config.yaml
d_model: 768
head_dim: 128
rope_fraction: 1.0
attn_scale: 0.0884
parallel_block: false
init: "normal"
init_std_o: 0.0202
beta1: 0.95
dataset: "wikipedia_en"
Each number is 500 + 50 x the weight over its row's rms, rounded and kept within 0 to 999. Layers, rows and columns count from 0. Numbers have three digits each. The size before them is the row's rms in percent of the matrix's.

# layer 8 MLP down (transposed), 2048x768, rms 0.0679, rows 1221-1292, columns 320-383
105:521485521404485551496470614400464394545554563520491528500485427583440522583419563579518408647463516463571490549479489499492516454505491488452438434520519497479489499509462545445507519445498519
090:504573429442470510524542474405511580605484408540519553587513442421527477490523546545557517476554481492571425483512499464441539537483407518503538527483415490539570495527425468450491447550515377
098:515507461444613627485520449500519480534523614456531463464477516431589445483487444516473462470448367478432482469476582532523503504574480480432470509511492433601493434554456566441535535474486551
098:500620490570462422550502537461548461456420561488531517460580448561457480461494436602479581564437554417492534464508517395429535524472484597435469471563444472578553505482539497511495502449443450
099:539579467506500560558463450549496600485458544539425529458530498495476487505453571483608502469448478525457528508561527445405517458478495518506489471496422489477471488419493582536517593518532581
096:399460548602485538443440499489474457433418519444357374566513489560460457502493512467457431491520466528538526510460548540445499496543493479514524490492455570475533505482459483489504465464534462
101:468434491504439504539527527553532461482462561534399519410453522572441509519463478486535435498479502516504463433508535508478464468459481449448517494562476566453520559443473522521441497487488520
105:523410506626472527512454454522356424517502513464495542648496504561480427460459534461471540391539634411522528486435478628536506522520480446456475441419447593463541346571477531591534440441412484
101:478470488566460482468514465628471477491549493523498437445550517520514441547536495582509491452496545397505501564481543472541570508473513464526543502493509500575550475479518434518517523498595465
108:501604483530599593496422467551458535435473586557538567503451545574490527491495515466532459492392553498592484475495487504566518525483481567538425421519537519458415517478506500467510456476510519
099:562525484503520571508548575522503491515447528549473406584466564520481489525475481453482485559421574513537546541564499547530485456552425493463413484501475453467503526521447488478469528496542536
092:505620499452603499530534521565520517462540592438444514472505574503404497513501489562517444477618478463500492447507553491475553425539444539399570448466572522472400481600457466536514557502476499
103:538578519566486517519494532541545486499439587608578512456491450522494430419463554376417492477509522549524493539477501510546397480446464476549469521487428533519620469607541433575593518459472598
091:521519501552426479535421473495590489505376445423499460426438505451544517556425514458439499487421558530501513538510542443485447545471540469411490549541422539536472472458503535479464444572533522
098:513461583586529500470466484537545463496482492492523514576464505532504487444517490538575401527573511382326457530437518518458483506572549528426472477496506510499449592457472502426569496484437513
088:476511467569485426504450428472461475434433454498477525559545434498481505463441581532444450510458510462503542443515397451540648462455551508459500484477505555488486444500498446476374452505486414
100:534588522578478467451580530539485491467542508593520538472512560501614605547599551554513462568611478519465550516518478582464423436579476526468461450574515473489381563529510564552492545481445483
104:473509513413530491438605495534473536582327475536464505464475590492618503484471678470544586440515504423493557481485500544515495568551638543483529486447454584420499582487502574450508485482407558
099:552566527493568562510526484527613536393441530526514469462516566532475513455564482465512437553552536515508419502406488490555505537496529452521521506546555560547425526525390489558494432513475397
098:507582463561438485510408445600511581507476523540426464490416505582452472479523485556494504403593451479475511426481452501511442531576429559429500506489539508478473538471457528567467570570587454
111:497444500578553471551469430514518493510469557495453543442389430525459405543523447525515507568467514463502450457419486543463513518476573533535485541563511472444542516491467677560440579538584511
087:555535473464497511526535464536564515431433495468490496486508468455494535477466604455569484492493446441460528538537603518485539532482497516637552495465501490509536556580576510508433587479422509
103:403499445490611512486500461452490462433462374535459541519510488517491476465543496476415534462524497504450498505531445502624448492475502496559588534422582521566518549474578494430644491472486607
106:596441475562461503472516384506541467528495433409581517441492542514434487505511520415462519449494482384506447471557430574505578538474462497466615510580571449452506447570504500546511539489452528
101:566487437500530448458578439509423504448495525494448483572547592537555494496567516557571542437518526527494433557488487538578489591446459414461453510500499477471526517433531559490493536395490475
101:550548488482504588570517474516603508472547518426568527380528476462567509512581468456480427412487465524537494480537434546542458451469538540512528550521518459471473562441467502461540492524371401
106:557432445529566463531508540542500401534408404413416592440468451484569474482490554531461518463505420473519572494527493493512405476512479542464482503534448541538511560600501510338420428544467390
097:458597583492562510400477515519523536374495605441436483554557525539542524464513494398518572502507489498440446462580485488493423618590520511586546492521565561526444488533526425499544463514509487
097:544518486405463542420526491480419563453487510476518500468473517452458496484493560482407506599565460463426582525533459407611482577420548468564496458509515584428518477394538569457535480519502585
095:498560482544529465521537488493471567517440476342529549437524564435573555606531495478440469473444507474471464495554488488554454533463533422492485549580503502495526506613546422454515369382505571
100:570525504511480471485510514460492453398477459502637516496440486450540405515542482593488513569495491514562448631532404568531486544531443543428611553455556571507504537552498461517521454570496491
100:373457603492527557526494503538464502470431584545491557466468491471501517441481505542547605479506511564485420572494462567644567586493549486519464497558475525547532428552485497482500485491464558
094:471540484446417463537482470498472478549464553498459464466514457435542522457533517444422498538471515404543627545511448512467451397403535544518484472499546452487509441537479587491492455540517493
096:532527458500505434478454427448501498518572548507433516423465442465516481476467410517496567538493544526597528505466471475543437482478522483456425516466440454476485504483448523546539516458501513
103:483489309481517596498492573584518391480455544563500397442568572468475577397501526525559495506552548445480472510534478555419475472515458450432492527558527521398588473400456529522496478475457518
099:482460445577527524485526547518470511517548492461523450505461498495475470537434522457521498431590484534495501499493600514523542492545475474590406594487506569456603505553491530438552481425451480
112:561421492572626507482583470455497476462506476528526521437488508589517523411515550497441443495412375543416442516509459529525433478497435501488432407464482457444496508539523447519505478462456620
094:546484444420435483412484466516480563601524467525457541421508454494482567425559579587492540488515498516477533465635523487519516544462432500502485479505485558541437414482508536525495455541452453
100:535538472461503470465470508564489455519444485454521540482513528522541554523504581461462430538498517598530488460508533462410544431436479505541569545477597554437426479525527486491533563403501697
108:625482612489515474475486572385465511481433448414457531599480443508499532560574453560499471545484493548457477503509576493598528489611480466514489502510476423540513576498461461516527574586568451
102:511548499485505458492520554570435479509477486436416528492484584474558490570519471434522519447563409530521472515483558547512510544555545503449403465434503582534432494456468482447448494520471474
105:596513515542480537546443561449488596543505573520535539487487461532501584548461521516517474623447484485466467545527554563568449434451443415600512491532462541415472488425522498465550438464436473
105:515451457491571451536471525475506435490533509478537520396559538514506501544569450488555464496566579545531538496499394498443581512516461530560570467413429527594599493399456505384513550531509521
087:391480551405455568481560535486438530466436525449493504524485498548457463508469512447487463535495409486457477486575555566499448468477430431487613524465513530568497434478548506497370565480474484
101:455517495525451495569571474445519457527457490494459453498531467471324518535462480437402499533532475459528499413474542450547456583444514500462558534443406465510527546434536456491476515519457521
094:546484455477544555543488539499555534565506418444591501544414534589515518487543574537493498430509470494459511494547594527410460490495560503499508498452565483549512467450501460543409445545491429
097:541459473431472501387504448463496551534612547522501462453539558509562546426494605461533560435504480547552516502392469567482446580487472463429475484541463502459495507601453531535405419483354509
097:503569487543513475505451466464464575498469527392524471524522504527580544492470541476524447539553516486428577587542456623556521526461534549510617491497494570484518473445512606651501553421432557
106:482481556551524449557401496447508419538470541535446505579545567557483516477528488506537601466434514531427527452443498556616547420483406426473436509494497354431491487443479460512480475463528445
105:520595585533432477580487527481562490609491534442497417505411524566481533533440495533517484421531490428468501552476522430526581405435390524498526523470480551535560474523509522510565491510510453
102:608544491509460469574524471477457395513478556586496495498496554469461500508502539558443418485529384501485548495499510542453475449538501499521520496603533517481536474507498443433427518537510564
103:506447525513499534529431420470521430480540509610522501565535529576539501464532472410466435508529396551461504480523487450558442483440542509524466525455456487457502562615458527483485488506478557
105:515423568506494543554503507525436498525520647487346489401515405526488500491495437565520408498479596557414576509507425495525567445582584419415489420448546584506421490469455596508506489538540402
103:456488472502484515617537486495433450474558477544562557455475588417513549497455483580532523537431593419493534490501525426494514563425566455504498567492454562476514567405454511548465476459431535
093:547493547466492472595503458622494426457484496457560434485505449499365494524523457532461542451542577598445534488465481509551477510462504462563522597521426501581454578455533529480550427566495484
102:454471424570436562497484606546486462415527484489500512508504473552548524574527462455467540539479507462567491545518567511495530459472423516465536518449532548532536503373522517493574529522469446
103:570474544367494481481528409455488518454568495520528526565491484420571471439493554533478542512589518535414441457528550484499507467516527496411457476461565458488451554464468485471616450562507476
115:477593521530500462544498572502599484470535481534481486526480466470406530496434534399472510456483465492500486549503520429478445559463458434516539529462558471587489504610486513399635541539476517
093:529527536568478548553527517480494575480472614553548519540507534567456513488474523495506428570580593399468411500569487521608431439488476526510494544436570542593522461530491467501483479532546563
107:432440486454578545493462552539524488505516523508446504501531486441560454553580546424433437530497471454481532526511445509433515504593421505476429493463468479509460480539520483521557513524564559
105:491434481566552482540421518502521539402474502505496522346477673498479573454464561529488559449552465620476482458506486420373428431563497450549477496473531598425423562422475420540561491531496535
102:471462519482531493495457553513522480518577433480504600522445510513613464438536537522437403510487471457547549411569455461559384450490435565459585478475434549562479573561462561589534469541566513
103:589469457569564551473422528470461531399482580429571451514465533612503476467450558474481535557424491554470508538467491595606505505550540529524464523475585455432403634468578424557433500499472466
095:428416564548448535490573487500466572588458467521524435523606489429515488547599506441460518561523507466473516466498377443467576426442530593555464588440555558522560550527500453491533545532497503
097:442494490463532541517497560488531528545575550479487429502522497501447419513516495534460528555510492485528529505476483499483516462514501449503546591525466523577475494482542496601532454481490465
100:478505401495426543557468446471487510483488505530572551448616454466596482489573480484452452476485526519534461432505545503485505511466503511528508531532519522469558533498509550526517470579429557
103:485437478501503554455518437523484463388530499493476455549501537493535443514563475491530445507504561503604525564497539485482554471518640493491528589481541548466544517479422468589490383438461492
111:437456541507509533461375518437510419486595490549433422448570490554551464517385530485642475553447454564502514454543534509493443519572612488501472369603553487509563472499496514510511513567590456
101:507515448550550512542465504485429488495552491566468475509419564514569437481453601561502494468495540487458546515560449486481555581397600509505573507478497440426548365516537531430528560485592544
095:499466549488567438472569494461413494552461476458423366516504502503488421502521456488564470521483475493520517527482571437514525524462608482433424453473549532517533498459530454496564515434462468
103:488481529478467476447517581476490463548417549505582565619507463450474455527504547515561496459381503548438488496478372555408517528447533525513481492481449431531594491552480512505661449614505624
098:511437535441497481444423420532490459485498605511469586474463676482490496433485521508495454557571508521400393415483371435405513503503550472534518514461450491518552463484472518489434557450571445
# layer 8 MLP gate, 2048x768, rms 0.0748, rows 1222-1292, columns 320-383
091:419498436413489495533454570527460564561530511443431529487510491586580548498572572505433575514527442515357471498437487449425519500444561418510492544463431571479504452487400532480571539518493518
099:420526470473550512524574456539544529446497441439498518477508443562468413407500513493487521518506548484522441495541594571429475489472504524461534573465528479484536462535520463522450570532422515
100:497500456604436476517425518490538427508367469459493458511479504495569467428409396518498507555498511523469465495539469468437483432503543502498445501479532562541448499543514453490538433499471527
101:491542424499392563494455561494564484505459529548436527530468534510522509491481570509529496484482448518457437509549511616476476531544516519473535530564473491453516545456521560519623502512527475
097:540454416456448569524537423465455540546441455461531505440503550577459497515526524561480454502533496521478449525532487479489480511410515481494516515525428469468500591508581547535563496524461476
106:441524463491464509593489562564523438470525495589486557576491558585572493414475467539529445525484437498423460514458458456477517505523585334488545604410538597494514358563494440406536544557542492
102:534454568483412526534520530513532493596519436477558480470496415566434452463472498434473575496533528479491558547570548425470492549533517499434566449488483471447494566534526497461452468482518534
098:548534466576592515477477474434463475480515519483544456477462452492490484450525473495541575459401591429582341570463389432449464499542450544402439481496565565430527568511524514449414575543489519
100:564471540459459487485494453520560433492484494531471526549500508503558506503561480473557541590452492543453518496403536465492476575550411462564561447472533463432554525530612504429501477529429478
099:432539570493424534515528458436540422480522546510562515467393489548456502550500468431424446453594458547435498520475472513445526533554515544536573513459531498534513425506525471446563564403540545
097:457492534512533515479573547479464469426574482507543501525482561512436526421522517488489508588464410553524456487608476500425481476492535526503532403526512534484439501600603516471507526569556465
096:452535574491603461473556494394590596447493512522567561477521488524511546415549556486529456478516475436470549487465516615499490515510559511532488451433505604483514435419455422493459570452549504
104:456441461426541462497529502501490568489529473554582474419553441533563435492552568512492467454471507485535489526516471450461494474508552526509471524500599425481434393493548552577523428534521493
104:553510637488509525524505545545522561509572533468445431419504513494545414475568485545408502435519532495470553448501562507497468529496471448549525541433652501537494523457563496464548494564448452
099:407507365536509528466526377481546453555514537546574491489449473530407542420426417424447507498528496616479502507508493531467436547459461443524512509505455439452486520479543442525535486504550472
102:390534481423523483537428486466515507497482471523467461605520586485488489558496619465544420499543434651496596509542479503550466549461428512498493460408499541519417473569522585495457439432472380
099:445469400553456544493518541489484525554543461512545461482449430501513432563484546525539426407550471503555507471416525533546481449442455452418519513430587521616485455397521479419509435494496517
102:510558477463429493480407450473450498502580492471571477556448549583557465579566495461488445361383464526470492505539457509528472455481551364498551584558448399486501515467476514478423527479444563
097:499530558477608540448616539545495446455505421551575517534509463468432542465556434553446434422486559534626440482472522507469613467485553505555448431437489445526556537561578467520479488496424512
100:466528513499440514436539555443566423432500508492554398422526534515580512542476526485445505536568436477485432527495500491448500442514481509524511441471541502506510469444507470485531528553454453
101:546481514419536577426504544444542532624574550464489542424461563575506474455603443491541493548478529491468424491567451519455476449483605474509438478529531498401461540531573521570530507400459490
100:499540517455519515493457512500517527610556548489548431501442452381462500512525522514425554500421527435590445479541491438474466418470401447471540521438501516402554469481498562516395463463493574
101:509491496470508486471500551480560533475541423560513414500461443401547484510377584440416521490507404390471479548473455497492491577544495475474441558524446492556499494532499509465474567563477504
100:535578504499453431487487563518561394443511474453524611497486477478567489475562507421359471473527521418469511531633476496429488525484477498510538415425533475527530538563484371423521492395578482
101:512554529531564467468560567481540419540490527555553506498582583554550499585475413529486552413537538584570544557480436533542431515516524444504441585423456418512570531578494489445534569534489529
100:483422516449446511493414491439566528478404433583550479501500581484522581516438552509445520456476411506506541484485428531539476441530515557560536426460478437451378575519460553373499468493541519
099:542525447456503488484542445389440508558477522589536461433554486534439499532513470512500592517507500532528519490477541553429487534483473374530439546476442431465604515531553487486437569423608584
102:504475540470499606530414489460426435543472444412449538466450537465516412484482518452558493393559445454456416526513457457526483497436447563562504464495546441452512528602509448386437569491428440
101:592499546511563513452440492470514544427524390542615516503507528532559507492474488517466476481481437527476533531490519466499616501657465519549531495477539482445484464495560500414435407483493508
099:538478526441525488533535505536522539582518533496460517578478460549604624395541492424492514522496417450445593545523499508424475523463395551527621426523437434463500476419573476543471524597418545
100:626582593591523558522505469549515446473467539532490536402472537447447452532478477500594420535402530542486447554510506577457494561456571497485481492488471355586567408536382480469533558525568511
094:534542491476475530439577433437525531404469447525467414433439525488438537558494487486467520512432584469496527543527463563439480480535436460507451525570443452489457418520424451456543492499569503
098:600486479554529460472484441548409479538544528525509506510420517492540493458482492499482517529524546485482479496538476490558522511553428419521496547488557435493449465523409524406493499556368491
101:474446510463479548398471526437520432506563540509452470404512314541514507507518507550544465520483521435466459457497494559487458454538524541390477481540484528568403508487490479447480498504557459
099:565523537571572494531492498579506567467502553505464394517494517505537582488548502505515462631448530540480632510548497439595484652534529518519615375443508475522551483388513581493503452477541486
094:519517527423475473574512568511512500504471533549564548482414486446465496476546498507530433520438383535406421523590554499583376489503460514572499484583428512537540492463538520394365467456541474
095:473517533470550452588512481447454433501461440480449487471454533576589521487529457462509469566609537525452487493434473449433538426500551532440488463474546434595412498433464432553512479487585497
098:446514478460531471460498535457413567504574504490491520455480546479465562483562577473415526399553518446536461543480504537514479518424560548562564490500486511501486502448490479482560460497486457
098:461537336423458599500472529513498546452437541554435477546578482440511529483501476498531493536535425551528503452532499459587566552473551521478574455501432465479444496440491552527439422483540483
102:428489486502386402526447360445507530583568515492409462446538524535598486423452604541539435523523550498501539474446408564475453516579514488503483425520514501522465534465441481504505432537527423
099:501504455473580570528417458554497680501520497423456488502535491530585461499499444516502561506443515524544551465504466509489550500421483408516604462565474564457593551448496494474537480457524499
105:549487457513512471593493476393434495519495503559507563545506467516459486424517497483505513510406466476524430413431489500558458487526598421465558485507510520449543469477535434476534540521382580
096:454506469425600568551456600413553427469477512473569505471477495472502577426483450508519521626492492522470526417523512431480536383458511531562544530474610485418510436521495570496513627515388491
101:445475428475571543471367547482528472448490490501489512486541550552532458514546485489515450488530573487464570476488432535555508576363462401488447464546503502528470552505499505451567571489461467
096:510428448411451533485458415420472566516474570501466400494581517527565461460567501473544556545489453557510546514570437498395527386507482487588593532490528491622562523513605560432522464503425522
102:392484608473506420521414492428551595612551557550477477550566430482501486499483550546514507511541495480513578554413508489500484559462506525486566481367535423442461567409520536557585549546576491
093:469523447423467451479423521543584408420506492478430496486423535436480481446533472528511430469428500517521513553532490465597538570525479521543526504619529476596529572582539431491608493487594492
102:486470611522474501554535559522456526519545472530591548462494452430570396527552599473419427461498557412493572584554467584518519408490537525546610481453473535427498554598468494547566483541576445
096:497462532531521463452415544456577505456545394463556389532503421439544391479513603437538503443409525408510450535510469590462428466485532443543509562471473479474494484468517433531483553491557365
100:511559492498563446430467553515492421569435468444537504481544540501448454592575488518479423535521494405491471552491442462417469477479421402413358509490525472521437562534456551540484469486452439
102:497486451467579539443559437552499534474502584504454513462482479423485490511457454509543537447408541603368397478503527543529517545476533573539566447483477534570507415540538445551490432532534502
101:444553564526483521519438537477514448431476535503449559502454594611517509470343488472507493451465533514452432480539479537417437457527433522618471524541426433532540512460482507437499507502526528
100:530533502403552501492598512441516506579487457458405480417552488520500461471413461496529448381524524519506461524478473475541526411535513487469562593520579517472529501410541524507584511470541594
100:499515596443463475502543487455485482500466522526551498452589492427490488512524494489548585515556413424414517534506562668443514433427488558517560402507409554468465410549542510519508509445561535
102:494608482512408450480521515474608640512416521523543499459566503493473432524493392412455435507394544501485504562488463465565500608449586441588454543476389531437493508583556586584394539444500534
102:534568551447523456439510451526494519524466464613476516534482455514456528434512468525471504494465584480506531475516501513599553512482530479468566522450480535552535455406548572513528440503506409
099:443502521477486492410516525498499471523504458473461468483486398395530604563443398367471478608475567503490534464500476574593498455509520549492509512462419488507513439549480541527457547506419494
105:577425427433534538554397522545476452618492479444612491512479531497577516493563498547500477481470495501479493544500513522514593604398412434522504486554371552554479490611416449467404509542413450
096:498538570418585539562485530506609440469460550475512515444430476521500519453549421540491474476453439554426453443404540493428447595470523547551437525467436513422455463618589451519463452567482538
109:453559348490493486548440490522596549542559500535479459514523406484523509509497431496511583545469517459470499541538507592564551469447492577586522500561442427464584506593509555486493549494589472
099:592522497471526566478517522514487430491544423333506485464500438414474474465576463512387557585387464503468552492613539467524513512523474480419479666503482421555569464369515539473479424541461513
096:451430507514521537477508562495467473458522462551430530496508439435491515537484482442434588495546426488483487528518551523478465504484480610523526486440490525507508520414480497592564504558454532
094:510455456398435566408501585496457471488574574449478551516461495430398541493483501538574550420424510528499570498434538377477476583538540498456434518510498449561510501470542520518563548486493456
105:476511517488536524493549484487434578485462484528494449511466490480406510561526540562548552349498412480545484503382444505521543471479468564478523577462448511543476556431556526651488415488582462
106:549484597496600367478452594434515476502476532479515533489400441501583495536442497490544495500504472458502444472480439535485442454534425458536532428528478459523497522466567478452507490491392413
099:410463433470484451551496436633488540549500543513498446485599529468468495482403508447479503485510508469586504459535447403384493438510495506450474509495538453456420497507485464479438474567486479
095:521459580512476602498478493497523555514469596483515565480533520487501514415495454520476416480583496561490513499491634508488468466565591497428535499494532482377533396495493464489456527484532460
099:411557497493417482539506421460547428468446535633520415416505479557508520544524424465506483494496531466522539483422484484514512354497525480525490536493565481491455490504468446513441447595483416
095:549557453514582542455483504508535520530477433474565531559444471423517530603550531543554481573491573507419565482524466532487545528434573555535566513507423518432410491503508500487526496468387554
097:508577374514492483492561546435456487589532535467443454441521528477495541444461549481530550492471521459470512479503512477479585542502460473464532451547502459486475529472551505510409414557556528
097:556604519500593524491572600457445523432565526498416481424513527531552567508617462523395431504568548551486530508538507494466544540413509471495398419449532560516483398539516624605572484477570485
# layer 8 MLP up, 2048x768, rms 0.0731, rows 1222-1292, columns 320-383
086:500500547484566614512462534472505525444472447561395558462519535456419410508510547436493388450537527407392493608520531526539443474566570482543475617617537535441416514431526480535527465451475563
095:516513441456528523548416542511521430511502536514481468452493515432535585523554453449560505481508487564499484451471496485579434459463615510454435460493465487482502570488477446499521466549421561
099:491467452493547566486466450527475414548474532549472444490475533462453485389478497467450504486498514424475458540540437390438486477558510453519509513531487445535576444561513521463497455471452563
100:590561456465365529549496490508462446627547583510482464583394467588482504444544468592480493439542526490510462445517444425507463573475484466530479498518490501512548522485509545465488453469465406
099:541454464579508428490406466547447508592599460499468505488538483518505498602494545485410584393466529523483575506566460444440592606367487554456531527543456535475496461488484608504489544541552494
101:594432380501454469465509429516427489518588509550450491532507624493519553483458461422438449548479454441498573481574551612473551435501489472400535528504513462413474522495500471558574474580513532
103:470412459528556436499594545529562572515466550420541485589473509474462467501590563439434432502538517404530560608484380532435518455515582483427567536581508525547446514514476505568492514477513448
096:495496549516486501488515527552547440533479595458463537541547481495557498489376539509537510517502528543573484520503388553578454488529506498522485495447526604462418551431523495640582533394450590
110:452512520464503555470514530485508487487520542480437444528499524448458581530548560471559536521568507476535556584504571462543510422500474551529516500519475497397534409436441487520564526484487505
097:568475531503463499589476497477606545466442556507567557395476498500478499555492599535552579492499327467572445430512590459485532570528396582446571507540507503380492562526559574459448491661552549
092:547424497458411505565398471483499468451455397635567518478496410623466546532436522461455516559498479519501476566574435479480555673494476472652515462468488491500430507410528520601516475499442428
107:518462503451489407458448519530418495509451577462456569408497577510486634558499510475488525495548478454548525468485513473417446484472584502449433419558527513491574553469517576446546509509460541
097:496511443503440504425410556604449568549593494463464536528479411544522560491470445381489507465427500426481503485548441515501479544445458531480511385553461598539490476518552436620540393500471535
109:543511535470497438575445517497437534412464493475445443504558541485532609579644469501494469530523527435494575507399439543472567528513523547522526625500538533567509484443428541479579566559484368
091:466602532568528489393464534561547476450498553509529574519533562601511484505460461445520603509558503540595547542519568503456468449489538505550558540486455406455489591461504478511416519558448533
095:363555572522493548460496480507571504516401541463474338496495574502450522545454503498606493494530514632417505405436520537601507548463467508546520448428511571487505455424511512485558567419444413
096:524582561470497508512488488511483383493507583475588587535401558491571505462443423434510517522443511470591498499371493566463570496641516518473458477620539571393459524588471580465518530533504584
108:540471527420550556379552539530397468353460449498530502362547559460490473472502601541517533594601551536502589465530601458497570486433477488508546556522474411450497514501600439462556487518555468
099:473523524497537358490520571467571489514574434594524491474427509558459620508433525587505538503549482477450539526585405465510412390532488480536496475432588554458519487504561500584396489551477561
107:439453518471504558535416481474503507450522522448594541507578467579427459537534516419481579550485527453558446482499558515598541517479471588461466531465527519487572512515505442427590506435525541
099:464577474534576475508457538558513423480515443528499429521617576519557511493488532486473439425552443510582486449450421554544558455456519575430473480425511481438451433436514462516488490521459448
106:531548457561421566543519391546432477470518547515523499529563517588493524462530453497535522501517487516415540564582463512486443474549466515474493482504462456555477510512514455523504508433489519
103:567504408472476485621505491521480570490461467479538522576439539506484489488541510528453497561482397499571483528394437404515548438507467512538434509453514388539617574467496555459392491489567493
102:576476533540438444513518505526473599473509501415470455523448478473504539477475532467591440509592514406531522571496447499517427536614524476583527477492520506384408540536469525615643555492444599
103:506548585397482359450463530597475485460496564487466491541538557486540490431551556576489496517414450471488615550471429520486530527500459425510498491491538538570426500490459449526515465503489461
103:580500550465532561446561507495530568501530541460499580527491523500516560552468374524483588586447459560383532561553536492453498496440474458478500466497490480536469476439462519562571538492412454
100:452457527563509509453471546496484496474498477364536425418488506547461496465478457419517406440491557536530533537501518504531462467517460516494435492511518558504494516453468495463517554517506514
103:478575398479507488466463448492508523507462488643518551495455561539480547465477494493458504526487418567446501347515595526499461591499520464470508566557526524450520453415492509483442441522465535
097:509563552484562557488573452513499556511372482544480439552486329424474512557489489543585511502507471493473524444490470552492458456521605500448541453531490531496491521526492442512503536466558560
096:519474457494560514506453507523505504457498388492568446459479548462440509505551542413523468422435516497438394426416423583535450508527552502605418436567451478437491488576511486441508567525517549
098:430383440449601577467487503415571495576444386510434506477484587493488452523568526542424512563529497471400505516449425510530440545643425555484485532461536532480475495457495502457558474448511497
091:440452581564470521547515469563524598504496508581503437532489556469487493476487557466512506502466502496538510453521493505617607601625466443460441387499406479505476522465468523462571543454454498
095:563593612496538504464615556418499532507472535522524493501456516447500535476486480518501535486545475474435557435562458484514462515400577504478516533506550490551576507478482542513533404512604515
100:516496557486504488457470449589443542501484539506401409592515495531434516451485395552541535522557487398652463496513465533459401451577478519512505433408470504485460517527486514441508444491426465
092:526451523601524433523458511488411518471529485398561428491544542509520512405563592518465515466537543526527453514437505449538618605393507482501519430545550467386489529547516522467521471461576460
099:398514534459557413471512529546481553530629572457487421494565486556495492503432522477573517501514635545535543468507461553379549476462481484421598489447455510481528512414442454558520557547435491
095:594442485532512476470511502532433499551500432448456492551539433403468579496547441492467542486484559455436542493528513516574535519518464464547536538558472584484487449513439422508498472509488603
098:506456507517402512548558494504476531481483415440536507600451430501479511485459433506531496464526558511433464501605504539515529382630499450549450481506474524533542497412487552515538456487416508
107:574444520476525451505490474555509562604505527390553505504595547507601526511516482478498580526463474417501474516552557551492534448394498507486467475525564543448468477601510515522446496474507585
101:428514517431470485533465478444502473526488568562482457510533586431534450511498493454441498428477517519477510402489505498566559509421550519498527447504558574468554483568553484561509554550476469
111:530543473514587508428448513540451526514497590484472570470437491452578523538532556469529560441531594502515480473402537548602452429512493475506534457407468500577428472406455499501510469496488590
103:487451458508452490516510559502416685511579551425515570541504488510477496463485551654535403505465526546553525470528516533586451387558516457380601510467491498543472442416448504529569394530512430
089:563545451456453530452514508469500547484520461533406427492501429535475460454511416516483645554557408525510396530532484453485505540501468564580424503582481489422427517465577532553539489462444492
103:527504491609484526571564521382539421542441492503487513510411482416476518543511458489530466495527458454434515507494545477546502569494563538475577527490442511488485496533527504576537503502422513
096:499497405479643483549480490453534627518513506455481550500485483456513562519533508508475480407516460424474426510545462605503457546460523458489466534507466587523469496492445446521564630514437494
102:467569520556404470507439477429552479538483556508569485560424485457539508467547437516638422588497470520406466513453453533445424512521489572490574481479551527537495508435570493549446482507574496
093:448494429543523528575562523526426552558516452512678522481629578550533496585555518448505509451467483522493394490520423516466487447557473541504416554470499491456545538541557493536520504518413486
106:475552380554508529546485474538594443541564438548482476483515520440512551480500417484523535520507482632435527525534509504396553544516461481479442534507464507468493430427613653530464546454536498
107:488555435419460541552547537516491435565363512522492455478426617562463484391566514552517445540474523449523538510487586486370460477596545527554460475438451507463480401495530473494511489485483458
107:460502446453555506498531557482495486446555483442473470546433505396503511473518520380461539435509556563486514518444488538443457501531561547657539570512458555483586517478499468460560382556579470
107:486536483417483479483492537454558500456443536469612475544520491461405494512429482554575520517561531460597506508454469531452500441507473518488501480543505430465531595513522535506542450452457522
102:436533555551447511487449477475473510483412531498454558501459523525523435424445444466487475395487496480480457465509539451544420440489486549538485510459427389584507521526431559419518479516457501
106:426483455497446485395440516528478498479508588503548458571523445503548523511415483490527487587457494528488445483463526434486484560465423501531453395593459577519512568592577467455563506509536554
094:492493445618460531500508448485456539551530492522508479468429495577517573488477431492603537462531494472602585516493392475481533586612464462550447451611582421443555484500552486404542465514513473
100:537468484475450496502539442424457439494496554548451503554428477544446502523462516558539526395559397488509506572554486552507510514488527559445482529525534535500513539576520503484562469587470542
105:444565581458553521482458523503430581478503477537515418487556510588498492523440604500547553585498480481461421560480527551594478480621429480433492521580482551408553502445514477515533508510509499
108:603484472586448494549454451438563528561455510452597459519548530564542458519543453551546561421548350527477482603407494453505567442513500487475500535450562493457451458580457488549540434460564489
102:491500549527486480491600506441591504479518489477443494465523480500507531509472527516463487580450559438510509516456568436495595483446447547512547625373507407532547459515538591404541515492593430
104:487476476488489548524406512477493485425500440483549532425469524614462443444504442500441466576519501508525404526583443515607494415414489506498514457467509585520515553518519509440544455533441488
100:487567531440532460486523501517433494510496479480513530532563451486526431493502500544450535502494476365494502541532429499545531515544531470477533475441411513467381487526495591428372585566500596
098:508460634540515403518572555551522591457462587611498512531439537576422516561486474541617545504465538447565491497543475499480444508562482550402452502482579489433458485551476498563444522433535432
099:527450496506541511470554502504409557462452529459533517561523463514454500485500563515569522579376502476458396421474489450441487491585499490395438482514616450537450424485534550435492462523496555
095:527510547565521505513472568497569516475517513465480431596456557554425557509323486452500472531459509538469514474521481495490518517600523541518563484466436551543641520391456495488524496404493398
102:547478497464494581399450513497452490457510508588518461478466563471575503555544374538548581539479425481427451484425441570500539484474485625538544437431496559541581569543511509542537417460544447
106:403522478486408450429454410472476517515488489413484441480440479532413511564505418528540401532501510556475553512443582466504596563514511446484524460497586403400469540482485459553553617525450540
100:533545494543527526564413477439478436545520477437611433501565475470476578525506493471550503467511530368589513533487512517440497469423591495420483506520472504527417504601528563514438493473550472
102:444415545542487491488528518441563508556532512598479563516565544442530566437510516498413505415579443547532571481509484446543446520557524470408486506500504497531560560496531414485473518576509578
100:502524418470379514450474524507454562437591464513560553526492563556480560432465512606609505508522447509491509487442496559493519521532574548438532474490594392459437453499529527465543493548436502
096:539479502529522560490457489501560541534522469442485557509421491423526560521415457547549553470562450545444475512527538539505445544396478494566494434444376459506485481427487414474492541448469486
100:573471498488560530508442511471486515417396433475457533594449500477620475475553468430554492611523595606577444586559463469470465425533504488546555441503463535556467545469534419576569524460470462
092:623570462452500537512586608449515554510538456514412521541434535498481509575528472487433506553477528449552504526533402483378579370493442499545419560607427509591558485516456570550459506531465562